{"n_layer": 10, "d_model": 384, "n_head": 6, "n_kv_head": 6, "head_dim": 64, "d_mlp": 1152, "vocab_size": 8192, "activation": "gelu", "norm": "layernorm", "norm_place": "pre", "norm_eps": 1e-06, "positions": "rope", "rope_base": 10000.0, "rope_fraction": 0.25, "qk_norm": false, "attn_scale": 0.125, "bias": "all", "tie_embeddings": false, "parallel_block": true, "init": "normal", "init_std_qkv": 0.0209, "init_std_o": 0.0209, "init_std_up": 0.0209, "init_std_down": 0.0, "optimizer": "adamw", "lr": 0.000776, "beta1": 0.9, "beta2": 0.99, "weight_decay": 0.19, "lr_head": 0.00549, "grad_clip": 2.0, "warmup_steps": 532, "schedule": "wsd", "decay_fraction": 1.0, "decay_shape": "linear", "final_lr_fraction": 0.0, "batch_tokens": 32768, "seq_len": 1024, "doc_mask": false, "train_tokens": 282200000, "steps": 8613, "dataset": "wikipedia_en"}
Each number is 128 + 32 x the weight over its row's rms, rounded and kept within 0 to 255. Layers, rows and columns count from 0. Numbers have three digits each. The size before them is the row's rms in percent of the matrix's.

# layer 3 MLP down (transposed), 1152x384, rms 0.0296, rows 761-794, columns 192-287
100:118163130125141084113167103106151187097099112147158132132102110134192174139071157092095202144101126080125099128123095097186104140100147097137161077209156123087123152145110134149135161107130123108092086159150100095170121137134121090116098114132096138128182124166157149092099077118105182103
077:169132141154151089142118099106193106166094118115116093127133125141176158185125087152049111132154140147112124101179136194170138147106096121127126183178097096089139101161113139142107137163112124207081147225135162195135084069138122126094110197089140174094115072129126117118147138064119125089
118:122150106147135106166097091096162158120111074111163121062118122133059102150149149098158161153139064081109134156124119136129027107087123132135113180115137149084147123072174143178105105118135170150129114160147082113078194133142168114103085071079096141103193089173143142097155140137132106122
104:081114167150123084133200148099097037128154163152110062144145148156155142144142107121136150183117121099065151139114127126147152128186082150127134169110167088129103169138150158120111163166072138138081120139079115139085098161072169129160161102104095088082168093131108173150162180137059150154
091:103095103167184112176127133102171138145189169140143122077113208171116177110147123142040130123132127128105129169143182058114115103165169139159095178126121096134043141128131107137118115102133128164128080120106124065074147167135133136060138137096112115056158116133142147128121056130092143112
145:114080113126119134074140117177126142137086140112087124154149227111144094176139162101169135100101175179149141152110126132108142150149182121067143109117073149100129162143086148097093084146146121071131144121145176132130120140098150108132148117131093132117119105131130059143143135156121129067
093:118151091102137140129137120067115177181117099187072102098145113147152174105100108140149112122150167105162155124182136145087197078119068146089132121121152115179154105070163130103087132113202124166159141149126122139152159131104188112103139191108060118112040130109146127082171169147107140100
103:114121174113159134149177102129168081092080208170157124091119092106108129106103099096046171150180135154111116203042097135087114108118115099103135105117168130098055180165110162165118142099123149148163098127167094154145124154127129095108105093123134150174157158136054123112098158118146154170
100:150164145070131093118151126132150152101138158157110148107113115108113163056122150147145103195137105079156199070194157149121128102106106113160093169078164134125114149146099120143143148144134126067115123175134138076099055084156132099168137085106111118160081130093094157135159148155164124098
101:135114117139180172125086162199161132115181131134172104092089104163088117111185119125146072061154166111123104111068128089150120093152155126077145118143108137138184135164153108115094117097202127136127130164108152095104138132146097124157130131042110124161077095153109195113158188123135108095
116:153070166165144093112136148108148176086110180110108131080123078073117157154052117140101103115132125140145091165154110114104140166125117174134120086184164130109149127087146193135152086122190112112058145127167161169126075041079124134133086168100159131113184127089106114120102067156131105122
116:126117064120122127095077101114180125149135110123108146079155173107194181144123149054133154139054144176113054113144108133104147170147189101131152169134127101111153167164122155119093124148141143109104106047101089129096120041105140131128100089156171092078114092136159020128127093142112121091
099:143144115122142164135158111153082073165148110175082117125109132117101169144161084120143089073125128081170126123110161140093158115100141176121092141087125103094154092122103068102114143126113113122118143110153071151081103174172104157132147100125097152150087132150143103185109192132131121178
112:094060159125120109104183192124138096125142158101135108186147081148123143140128146138126166066134138141129139142046169084142163118160088108149152125130105094092166134125127153129107125117161048107157116124093149108124149135104133141103140158139121180109167145128146112125094149076126103136
103:160130059125187099149180123154081080130100123048106145081150125074094164157065098163172091155093104207078133128132173150148084106103114159142095145138129163179074141130106111113087112112089203086119118157162100136085080129141151097104154164125107141120166100142109109157133119099056176214
091:126148159133113090112103131120139104076120175141142127081113183110112093107117094113091133174147114171141148097126182140155096130140176130101133123188142143097084158137141180128152128049128126121099142213171126158118156141098112115154131123109156152097072143095105161151104107120175222093
104:175111110139184120129124096187128151169126080097093143164136137179160174135126149120191071083127159113169074124109142159157103078148130094160115134133100117150205079142123132126178145120123106158104164153152155171128059149129137230120161212131111102094168117143190198137125091099121108174
083:109125078139118154104087170177137088151100185129138062147096129188111169108126137135215121104105119090138145091136120123158114123091126115135139073116151118147091105141127090135161125121155163147106101140102113112072189183063032063142178131113124128127188134150127101164147165155137060190
113:096105126108133097169118126122123112054141167157090073121184115112137118146094166144104167091082166147135058144139162087086130149092120064142112167140143111137131173125106197141136115179139078117110142067139155129123135114062124124077172106111127090108164174189154188123092164101167066141
101:089154113117136185120108083137144152093126193068121070072087098108120127159120127200112147103115147151119132113099115133122113179188124120144139124088147051159125111151110130177153131159091093142107136138141091176099158112073090151083148115151138130148125146198109141186155120176089137122
087:107142147140141068139120186111099185156146193122121089123184109163116071117161134124137197098094097114128111116054157123150137140129211157062118117138105154151105187136129101123138166167080183127142072121086143141123116118139172092107158112144120090135113121142123135148125132171163069150
079:065203072160109147146135085164183130149130145082106169126122111158154071170108142141156164180077143120135130122154106126097140124117146105110079152232173119124154150104119113111127075111177140156139179071145073074151079139179129186135158158123096109111114125135137100092060105117069078125
088:149128131146107176110151087135167174123145130121163098147113152120132128102152156109149140140132160139125147129142190144154171120137088183184128097113107134121180176083098143127101085107097129148109132115126110140150134144127095151165129080114133084066157097178174163112155172138128159168
093:072084138144125108130131079126127148150160172089129154110095105133101105143086165151072156076110147178077140071190078111027145140129069161119058145144123148120113188161170122121124147144069148211073130091125107145192121155132088116109118151149136187119138078066113092072111142194127064131
081:143110164127111118170117143132153143118137132104102109120150156180083127129172124082096143063106113067119160122142209151036171104156086153104106105146114104127171110139138121145183108103102138081072119212117207141107046115104119151136136128133183107124161105118145137139160115140155172156
102:078087150116148102140144159107130110032151150101108037126112122212136095134116156130091118120141140142101163121135149128138176115094109166105137139175179105159054155193090161152107175171089113054159118139125138109146144123157056152085152128101106143165161138117082092150118167162126121124
095:155186114145106136138205147173058101151087096181112135177132177159134174112150054096145112133106123082169105168101099085135139144129099130112168122081040091040228137157116101079124126121080107109141162143088103112090146128177128101125137107084125154144141101153130173101195106135146092126
093:109120108103156079144187137129136122100088104163116121123155094163136157101117170134101131127136135135129097083137134067106112102115121127088142111140114093170118181104070092164109109146142086071097159146099129186144140123164167103125134115062120052136100110127137138159132070144181133165
109:131106129116095091156124175141132142156161095060104110118128183104169098174140153140154097142097122120121074170121124170132105121101136178119114093170100164121164183179156130121060039133200166147131160140130151109145120109123175141101112072125125162058130083106100070066143155157142147125
105:155150096153145141091129113130168141142113142147135121168195138143090128123110111112142149122134103102130121134142084084096117142175131090140166164141110113153201130147096159028109069205101140076194105103130106111125051149102158150109152115153117140154091172141078109071182083141104138141
089:183111159136169137175165135119169131145145136076081072119154121087075120202178097118123134043158174125124065156098086110159160114125144118070151129165140178105179165123205110098148167105098114121134118153119170094071107138100137121078142118126172110153097151119140151134147175131125103078
135:151103152092134133112133142134138106153133033124120122177037152105110128081107147158209133103126127068169155089162192109132118107135118103143135163069154088133206084114145142123117133157168149085157127161112110194120180148084102176176142137132103139127217136121145112118132134157114108120
082:113147135129160076157118163174164105099154067139157105114086057120143113175096087103157150128114133065153141167102139143162131119116165094134119141207137133089145094140095149130143096130057114175135086092141134128147156135225083127146160145128137100200111119083151157105141069111075114121
117:116109125128122067121140109126141111112199106140085129144151138124089101170154164171103154155166121121154093159146133099152120160156129163114103136170166181140177115123143144130122235153204090085125102100056148155163189105120106135138157145103128083140135107109148184059115119124162139119
# layer 3 MLP up, 1152x384, rms 0.041, rows 762-795, columns 192-287
095:101155076133076151173157164140093179180106117123125198134174144116158143106119085178075154204124106080161098125115162096146163081198154143093132095096095098087112128108154162138136123078081110081091100166150162060131113119156083098143107092147182139123158143143133165098180130161186148004
108:137160181155129144160133084120130091151099158088107148124201174114112134131083113111107201148155159170145095112108091161124099076049136183147167142147184090055131128133094120165129083068091149134160119077155084089129098119177161117123074116121146136210111148116146150137057103105105150098
102:163135112088085130150146115090109190092151183163108119143108130153149140129205097136103133136147130154097096139126164112116093138111176153181128128152080124172166146101139104127131133146123150133100136161115146094167126096092104178124113111173138110121162131184144147103084105145107159181
090:094155148182122164106133110130100131138079082158146124108140126093110157153111153128186149100140138147120103107170117180137169165130122154152183127124189136084129138084142147066090117111160128128095092073172129127118162069107131148110142136132180141167165122129142096080117164134138079188
117:082107076092104083106168199139132196153111152116101107130164193137114077125127110116112166130137118107125088117132100190165117073162255131107120080162082089136124152076075196128150065069116111119138097090121159121191064173110097087116110113190126108127122118158140087135144110119156108146
101:074072137112116118104110120102105205135126144115130133127149167139145150138107148060114143090164155139126112103100131142151036118089131115163151023151121140108157145114133095142125136105111161101093155110140122089141128157110102141135141085105151148126142144111127140166113091051158175128
099:139138087090089130150133138167155192120150135123077163119170140206153133118084109141144103164094116100154097104161091141098153105160128134115157123131082160050148102086117038089156126116165120170100139103136153051107099110134168168149117143146131044108154135038188169111165133121155141106
104:095141077123099187128151131120123121085158196162062176141182118138122108088160117108145194093120200128109133106119097094147146119145192114152164079131122133062119104130178096048155116143145110190056134112120181107131133175136129126164109077163204119167172159102118115142165146117146114091
098:098116114126117142085144168081111140111113141175113106153140104065098122148121083166119121091149116201130088073102145064091095102064162140207201104169160123136140172092092164140037123149132076131153151077190151146152142107153164062137098088143199104133168117102139145128137080105211133116
106:156106124109142134153137139100040170136036131101138177174131137140168180153102105163126109115123166123160102054102108136118080084140226142151075193121119154072065129123099070168148103104161177159135107170199082164135104124154197132163103158172154137189136123125141152141195088101125120169
106:075137082084094122138163114163130129167119125079118193162141191150137140116129116114131149074137081136179084093103101174231103149145189101135097092106110117110164131126082158119106089173137108130095094144135123150169084163100097105113130094148112075032117125132142087128111160110151111090
093:136117123096127102150081132087147109175076196101131120124136096157138113098118042119088129191115103158136093109123117143138103139052102146155108138184139155119091154077091104103161139108112137078155142111133187072106138090137163175122090112128123134141134074116078114094185099062123184057
101:100103106095119164120110134159141115139015130176118150195127084142150146135137141128130196137156181163142110112126106130119104156095082159133076103073122177117119148133103129113100142084164154105184102106195094130136169135143145166203101118094162155125146102131044154137161078117145150129
100:077100077143092144065110169115101098110123063135111146154120146091197082154182149127090157148185135132133124139165153086132121154131126159146116098115117112119174128064143117110082122140126081120082077126069152143170144185146118141137155064122167148113148119156198142123134141153141103093
100:159108132161064140140183133088096163121160182157069121139194120152171180093150133074126180113110141109141108064154122088084191088095163111189141097119132125137120153087104123116153067141151128172138110100125111126146074153162126145100158207169181142099176193147169068120104134138115073138
096:157151191070081113099148148144130131102134165148132106123147066135154063117129076097122231188126126207109098186151088094076128129137107132200177078133121162126113136108103110116120120111116139163174100105140135126153186158140119049139064063136117137176079116135067113121162058126139193061
088:145113120131092110092117134132135172081111134091121133133162109123135117113162127052015142129157171180079101072090098149109159185107115097122124096132141190113075196136171140146104148095133126127129111142171132101153176170149130119119031140148118169133162154154080137135170104090162148109
095:150130127135147099147151117108108120173102082122141202132105174146137155161124042102185131122168146159105135128120087084117134116110149181121094131107123205102151091129187096163057131077159147159061126144171114116145106133174162153174102111147115136146152098080120084123125050125080126150
101:086119086112092149138137127155092120131147141133112084155141143079117114096196156068146171137132164109049082153138135111117164145101201148212143079104084138085128160106156142137150078140107180059148091163148108131116125178098105149132121133155120112120113135139122166193168111057091125184
085:144074151196102154068114128119164117110127117071103193124124138131178155131158147141129141180184167153117100088190134132082118121151140141123105100153177065089150139142157171154105113105146069122065138081138167128151125072126134141121152146152158173138184121133125120120142068063103107110
096:068128099120136134085158192144090074117143102145147179144135084149136124167109127156161122123133142121093125129138133149127122174106139155143132124089120179128111098117115135169092121128146177141084140092149141109182234171153116042176101105167103099152079099154097098150127135082153132156
091:114123111103101143156189136085110128119069115164120106089180065147134123077126138100115157082165129133129143156121085091102146176102094154171155111151183176100115072065113114116110154077104139158156101096143090127140117181164174140144125116119156100122169102111144104138128145191149173152
098:117137029072131088127168126112033126211085229171120128171139156111154138155131124052109126163188104118158121193071138113181095176041132122100125097038164072113073142118146107115151073112142090144162124130145137147118174109139154098113112180130096103137110157100136179142170125032083079088
094:127099089043097104111129097120100150130137134130062134129102115158147139175060139133107086139084113134081139090130111073146100108156147102190114161140127097152102086070098060116155105123182174166192146089176156122149161157153159137138108101203074137140132166163132116097142138139079077179
095:132093107104100144067185153114127168136029129113134186129153138113140126117100119142105143129114170130104118061087082067090101121119140097144101179066171119066148151116170076163207066103162138124154117092180147175117111129104147149140135165161121138138130133069167078141102109144145107154
102:072068082101088157131131126149101155121122149108110119110173127099118078147140064131089143111144134155098079155141144164145138127100118112120142087137179129131117128142191114159150141105110174142116113072122121131117130078131157103212061098172132061108132110102120101156182114110106211078
092:118131155125126137109094161122116125089105125127109147145147143218132169170095153182085138111217125153097088133119121159123100162123163127121089144137155163061138167118140143140130142117137108179114089118139128120133084134193133172161118096163150160105085078130102150098179058077153063112
112:158159082080106141165124142061136177094093176130144128102176205163095188139091120157143093118101139164112115133192173142139101118164148174130130054095085178058099154065100082097178128135115126123144102158152147161134093164106136099165094081163105122116145150078111135157213111124171117184
100:089098133169112107137147144113096077131164125070077115133130105121151160119112131153115128078112188153206133173112219194135154140164125188118082073147117123152164136113135129149060117120152099107105077127163070155132159115123148132151110184117114096135147118135182132190117113114119107158
095:178184057089120126120112087088054163057104129162077094130122161159107097116139120106157140152106089108104133148160126102133182143166189148124128112110151123167136183127111127105113140141150096169159060186151180106158141175093158172060153128128129129120178098154182098156167137102132111115
125:122146082111092164109168141098051090162097113153091162186144203095124124141180128127164148132091152091152149126142141145113103130144151195132083107095103151082161132116148112147088129064092117144126121114178175100185126140125127162214170118136188114091111069124154078161146143131116131125
097:100110111077100175123182078113158177169091202087105162101132089168131143118102130137101147075113077148080161118141080108096166088127123135139134089068142141153132135121073084127134061113124122179118085149138118118162118147131114121108120106121143144061128099170159108098163150122093130103
106:163135113146112081143110080080086124145076143122121159147170080087109133136113150146116080164180181166102102150144098117059142087061104146173172126142118151136066142123119121176103115082170196095193147095109062152155122090115181141129093176179141126117178091080198128117128084073135073168
100:201112086145089157167156163134078087165131186140123125122140055224100147103146156198096109106073101145135123123060178150155078100112182166155080157161090096106080193104099127118150073181125187113104117132165125148185121129164116122131103117118153110148131124169198142105155145131104115145